config.toml
n_head = 3
d_mlp = 384
rope_fraction = 0.5
attn_scale = 0.177
bias = "none"
optimizer = "adamw"
lr = 0.00235
decay_shape = "sqrt"
seq_len = 128
Each number is 500 + 40 x the weight over the matrix's rms, rounded and kept within 0 to 999. Layers, rows and columns count from 0. Numbers have three digits each.

# gate: layer 7 MLP gate, 384x96, rms 0.0935, rows 77-98, columns 0-95
# up: layer 7 MLP up, 384x96, rms 0.0861, rows 77-97, columns 0-95
# down: layer 7 MLP down (transposed), 384x96, rms 0.0775, rows 77-97, columns 0-95
gate77:509496501535565476522475487513535529545489509523522565510467440497587491508534494559496469494512482571480489504481453575522440446541569514514436482487478429442424490478551534439483475431515515488508532495490479553471512449487545540522518469536460499443521522425566469520490502577563558409
up77:427556577524470476528548492470503521539511472416468529420509529496436487461524500444509540447466408509509572542562500464424488580450570436555457440544482478553453476530513508495506517487444472520476477453526496535506569550508496449580432470537512502488460486407472573507510519491519545524
down77:530471521442507515476500520551539461499528465506572542516417512483504546468519496566567436428451512507467485524495517556511478545506492577505500512463464442417491481468468480483596464523555526481494525547494496537421612463487516452536475486460452438519541513546449539474533490572475512416
gate78:448541408476462437527504482540481479479468527473475587495469527486480557528545491514593557574502461479502506478442501516485549555511504514474476562504456463509502481494403494475516526563548495444528548501485454531570494509480453489517521519498496461469479523579525478524557500487535423509
up78:504419525540449456415489559535452521490494442557537436509472546543549448471451495474509545492515521500527465575474481553498520475430543502492518537497573579490486455457477525514513513492449473509497506469568468466535442516524565479493446424463451486574503525484557535539512512441563552561
down78:489549520508504462506523425418527483509546577433485457415459446440511511469487490476462457502544537552478552508547552497496536480528477612513463498504461487497533521547614528466468481487461502578465529546509547483522465538501536572452541519506528495476561416480489487480460504492435461475
gate79:488513539510452456507464458464543562468438530515528507535396503554564560560495489479459495472536526443533490527454557546519516512591510480521550546521464490452501500536462502488509408541495447564485436532553498510475459533502488543442550481537575487494500508536451500512535495519535483505
up79:514492556479520506468524438435523541530429525476445475528411472447577492554548493544493524512574448525552494539514465485505477467516481560502532448531470481489522515486503426491572466541414509497491480517444543470498540488520495548475443437530510505525441527493546452531456502514481534479
down79:446452583485422482525439535489489507511505485502494498536557557531478555543452489439472542515544505516453464499490520506475511521506462433521485482499456479526512557527520546502462484471557560469470548479563447469501540511545524541484483541514466446487492453557572511514507463456448430484
gate80:509506465439500514512459580526444531528476550543543591497453525447584526480491509473508466519470446573520511493518532472415546542478428568413491494553465446478467464554538536454503445536486500502516529540512440551484464525538538542505424432546472476484456515508437488467586482489569413567
up80:507504502479562521466591540487350521511493409503520485532545527547569518503438502524456495484461558520451491473474542466559490508503482539466483519516476438466449411493533495510511455465415524454478527550494524478475589468555536515480615494466465502512520446466515524526420505458520603531
down80:522492505576530501524454568505458405519408553611543518504483529527550530498538566424454473475476479538443458449517475506486461491497445424521502519477489521558536485545539543523470444521421501515523539501464468568503452530526490548524438513582466409488494499421484461490505506473610481475
gate81:563483514479533471506457435417405487532441524477472557472518521515518468556512490541502479464485528518496533512574499508491474535559581530538536489445494492559531518539582576502576500513507485490472479471477491460550462500437522550564530426493554485497534557446544463453438402475471548554
up81:531447489450489490548506533487508513499537507451492476446512481550514520538497497467449512466420502515493506521509481495571477481496564478430475422523598510561505493523502468542467550570438453543534467420512438554540467509508472508519522555494537562506410542477441490367490565490459480460
down81:427540469538486545456518569554575516544519540494546568528476453477454511447538461459473544530497518505454468454499498493520507530465525414479475511542559533492467492518454447504419508419476509502582500574452477510459555485495466541492529489462483566470444481489554494470520539524553477515
gate82:474447485498480512562495499481493469466539521562498527506468469583456477523534518491513455543525453530509505517558476539568461483498543460479459534493529518547501508499511467492491486487527495526498555458548480492403497445448394498477535419521486493506467531509570477550501523550505470533
up82:523579477559427442550520483518490474499488457577481493451523478455425566535521488447448517521517521514474488569524511429511538531428488511554563430478525481518539513527414516510511499505528447579475540499492472460508498520452474524521481516471558505530423496450481527482563557506543481552
down82:528495520475497604510506542503502477602486468511482524478475613484516475523467483504479590483488488542473526491512466476467484498462428528522518500481499511432382522466567527419454503551494521499497429555498536497526492572548529483491510581457449417514513499500471517471470525481488531480
gate83:556507521426534528442523471461489518534466560554523517482409507487478521517492520521548462524482470485574514369495534472570466527532528552464497500559477524513578463450514520492577442517556482510520508536466415523489555484384486540544420532497500462503459542485499418512501579554490538433
up83:565486457476519528454492475511512493485465523512521498427482490497493498557519493515508558516543422406495411460480497507510485476523538544527544418547518574532515481455471435481487405448597513467575520514451459478530483515470485472549463449457538489560513519483507563481484471547578548465
down83:413571551512526506425473526508505486509535471493495546506534569499506480490536517492462529479486457379457552524512460594519458406604448554491495487502492508497530440501511442523501514548466443507480547555511466485524458488541478483511530502574470439474454516527519545480424493509485515602
gate84:488552546495528518445475544475521514532499441472495484554476492524495593568565562481536554506444461516515473508534467533483509471503534475467509502556513440453498480501479399504456492486541462582441472518479476517485471479441511500505499459513501542500557528535492528498498506453510518464
up84:500522449474536552484487541447506415511512491568445427538470501512548473471563450463482494531494520519505499503448492536444455562450523463505504509478525503490512461479538449483426527542523518512542516511477502480543520532497452508523481420581449441463552452535426498523452516538502601504
down84:474489508538504545473492496502471494456570541473453554514525495455418509531483442487482536448540522461477581513526529528495567473518476441493517507472518478481495487502496591413523509446456521492459571504532499503490552474538521410490482532531532524501469532566536440430516489451567439507
gate85:578465530502486472479519486470514609574518506523492454509512510489454459495553504483513540430527530469541552518476512488465499416469494493500468540508466564459466461473533539491504492559427485498473556534457475501513550484490518402495438486495432463456422523591516502464444539420545530496
up85:496561474624439448576559523483469481503498577541496467504491408519512448516579527482485501543494493435590463561467491459514529483452559435461494410482502520481507464496471560448454480503531473519543592538522528502492528478532515465540497437547494501494499514550503452461457481460516481515
down85:489496451504516591519543557515448499441524581458470521508467466523439519456468498545506460469500503518504492535545515490507525413500516457397503502500498525531577565511467513423498459506499518469566440494462542491534487466469587587477491438550508551480521543465441489534465481517501432606
gate86:532507470484528491461492483521484488557479438534542498487503444461505546502404529499570492495571495482463506514523455442519564437451525515443457488581434536449500532568515549461457447459472534519469457515499560531446529548507584408494428503503521457510566475532572497456452492525495508539
up86:511498511539554552563509538503485489524514453491525490540448516522474481568442516524512496451505558508565379540489528491406474496511492570429527514540501466422392462473410438532606465511519526446487527462509552555460493443536524551414458499503494488524538541547523490521491469546494444482
down86:491500536456450459516560554510477497492475456458592474450570489555497454431405489449551510558466500456512571466522497535516559470462554485511520447494513513489524545520439489432461528434542573516568455509465479532474516566514549461604442497494467488520460429480588492491479543459490511540
gate87:466534465512479462464502510513445583577525531466516429493491550517477552489479493438496502520463513498525514506488507533507533521509590564420415559486453567521521505500474514512463523508482491517492517501490439491494516489455497482481536547519471512460492464513498445523525474506530505567
up87:570428519435469552520421548461442455530533510548487542515480527441487520501455468527477509444495514544536500549445441435507493437504451520527513568542471502489478557518513496447488512540487575535480497437458513500514536463575599461505503553470485458499562517490521474508472582469464516479
down87:489476499491513491493513483486473531530535523425451434474447517455512525464497515457471475520446548436587417475549495533476523494514562617505466469483480562432517499514490526545507527569584581489463527516507452510502552477500459495440486536557425533547509453532523493528522460448508484521
gate88:470520486481511494445539550578441602471423505492546438519443529554487474617429514522532474475509546540498482477435557513500468527481538487499482577525447503512559450483452547451517489455495496496500500475543487502464508517503540455549471597446461458474560498493505501518495523521466471538
up88:556487500490569545523474552542512522580527550533489597447519506525531505516516514529497505477484410461555458490437530497555489486421424485538500433555443572535460557501509528442526486462517505505447483476479431515450475526557518460499443538547545527457471464475443497510473453473485511519
down88:520532508454548505469494513444502453510549501443497530505540435435485427487458549526459475563432466559503500456517501533523474519544512530431507518450510514449505469503597532486544454563532512523475491514499510420352529557583461474560500500505474479524566518508527459518515514487528511495
gate89:548590429525504498536482449475509477502433520556503438567541536483431525499568525501549437524519496457524542483476528550462433459432534479519482477568476489466504522571552505545437488563448464459473528500400505501532476468493565438513536506496521469484515525538446485512492531501500542521
up89:507519494509596494480528542520470555491506478506499464521484435485489473492599559497588465562488486457526521441501482487528509516494492481590395499503476519454500518560488532486487465512460510525521576487496457490475494481458520543488479541507538532440448448481516437479470502478473585531
down89:514493509523466512519412465490536458536460493501468489543499477478435503541513443454482519512478483510441501459537480445519527446576559579528460489516495517518442510479546520540529535451525509443508498469472498547550561477543511549466507555374508482568527495485468566487472568481481475501
gate90:521498444421510508536541474505517567549482570486452495526497483411527478548499529506555494414597435471498557511488460582478516561495590469462561467535490426511488458469448516533421524535481512527519562482495501527542473472489414524485505528468511500467496510462514465484500458490496535453
up90:468481547479421577548504481464462566502537526469488551543498534501535504480484447493477476492499557501563548486419535462499501475473551508456599495594512517505508503514423441537508526423529511409423427475445473506414521482544448559550484523444493488456459536539472480501430556492486460563
down90:606450433479517483482562479524528564544529506429418515528537506492479500559468481434588483425526482482547561525500441539582498564479473502482529437541451510529466521467457603561454570492457489474512519484439499528507508479541471532529507480467495488487490522540476419533420460524476509507
gate91:488502451456513503561493470483507536513454468588475462497508547459568570417483478474560500513498493469461533504488455465543494526472495479497578515441442533428476469440548473564509453487388471554501496499525508484535564546552450476545587472477488503475461490480505503449495540484578606543
up91:457477493533478555519488538482468464539438482568485503568520437472568474476531485572554512500479450491416527463546571537519450513456428440514479441536524522514497528566485481497523505451454505488483480531508570525484470550463471411447460582509442451544504450498537550493475507478464508566
down91:474491505508482508518472485522488606547490497523558531560413476569545442543465493499487500438565543468494446521494489494530527495532500578547517486492457514594450489438510473492471545520556575548493486480466497510410432420484455503532529465443502527494507422477462510528443448533528468498
gate92:561511511472484541548411440528471469539419503486512514532540467505559483529476535452528416470440432489532468466514487534560425469444480537471490548467534491397532515480531501534540506513507511458584505494494523476474569544499556456531461515488531490481473494485586507490501564510542523439
up92:488540478440481515519453498534484503390487435451546474446464491518516509540451549537586473448524520519455552452522458478482515472524540541494499497558490473418445490467518522503487541535482499457508484515557493519482550558452574463552488580534586508475423500496499515492520526518466521577
down92:481545470474441492579518533462449493453518515480406473516536548460417581442425516523616494441489534510536509497516526477497523516453504457467448539489527486456549489546535494543501539488467487406492579505539543507510555486538511467516467506518486484490507501537459551493529548454520488448
gate93:473510535464500560492502531398507470484429494472485568437513540439544447429463574499588476474607492516610537461539457458521483546521496521493522509444499556483527486520529455496572458476524519548531536497488500490541512496490464540539538482506423469483511539536469499451486513462507508493
up93:478518548514512503505503542523490461491504451491459509495519478555456467533447499423471522518540523457460499479577587454517546548503520479464560465490514504555545566489486584408517566471532414429492474518461566487465501547492439523442533580431480487545487503499517460501568559496526443498
down93:488433564560514453541431545509482498477542483494513441505468433564494515509553502487519495575559495527498439486504477522505523525485492459470441536551515494469543519503414583431511526445591505512587478512489502461494482491525474469486426504476533491551432513490443492463594533460531449449
gate94:537489516487480474464510511539445461585466542512444531541485477479504487467498514514430522489558554514508492492406472492460470471543426517544567548508561441449533481502556509511514464495453502572492497632414468448490520466471513561469480493400543519448512467558511500564420527549580535456
up94:498500481477521558469504601520534482531505391504545455473495496532480500488544532542472477541522545599472456503452453514465465395527514469482566464532470431428498510489466543588464485568463576496524468439492541488468481467443492462522523492530465463463488511414448510477597471522553539490
down94:442522536543505410430494526518484460506501494450475462468550513579485486500485466473569535469478516516513575519469525513480542503570434424489577510540472491401549556440585543538475490524497469469466507494529499479422568528472505522470467535498444539457420467489541484519530491436580522534
gate95:552552487492466457510470497516505548540447533478512436494456512473477502511526558576549418532502474542478550505510504493538425575504505561485492507528495436481514553478475497519526482483502420494488559547470493499544434423384523542554531486532548477530584500466467506425448507544547552401
up95:519552528495521514491486496466504464488488420475601476477509460493493527489515488497506496558446410474583481528532470506446496550430493458513555436520495559559442516468453547487503452554445453579537550499487524518471502514465451577500549485494492521504529511475558520482483455557426452490
down95:526421504519571587495540499490532525560586500482475512492454517458467512490520522468443516507473509552459565493481529547500523479474448487559471501543449460536560483457422534438488406548548577504502550513492497555478480511500476534507439457451502524459402472524509430489491563488530491509
gate96:576447456508516501559488550524473437551530494536491520418473508479498483590477527468550436529493439594548485504469439528512481489436483590533517469554477433488518536492496457526446508568522440489547508465452518506484529544456465568545450476468558544428523538465484453434525471514478514474
up96:525459492556493553429443426493538476448440504484495448528454485429489416527486558506455442553482555443470482569522455540498525504520435414491517457515557537563599548525521565497621452476448512534526529512480526488502523475489463504468450476489519526454510475497500457532463535556488529510
down96:540514496496459409522507439534511481571464471531534501471529523425468474472534504504536504504478500435546572557480538466500538505490520602499493446469458455490594432524503518532523442493549439506570421448556444529470514488447515546528512480492537437447496577567551465502503540460524435468
gate97:506450494387505538460484525554478498574499446485510517524524487510533488532544523560495483515455431574564475530437541482543491512445492530492457483525500436464454475480477514406571423434548467530461506504447624502571504491503539527540576512457457553483512503428508520505484541488453494450
up97:516469512539483477446452526497549472435454474513532462471537500561539550563434504517505557536501483470576381428494426500556517454508550431422518499502547440487529501531462532501439530470538436511565406536542539489522441560470489489556510443556473507519597518530526478457500472526518506497
down97:475422542484505450490546386448439486495583567419536489468572520469449485484498424449514587496508518483522479513532485475521587479532412515509471557526471492548501498519497557560566555484455519476511471519452474482513449575450517440508493523484556483516514460519497424520537514545499528547
gate98:519476460463494571534504532534458490581434496481519501477497433510551504584491470464483526497480477502544531479486477555515542429540540534522514534484477449464494496444511531451529581462435422548512481515517464488472516500519450574454457505563472447424570450478499526524516483503474436554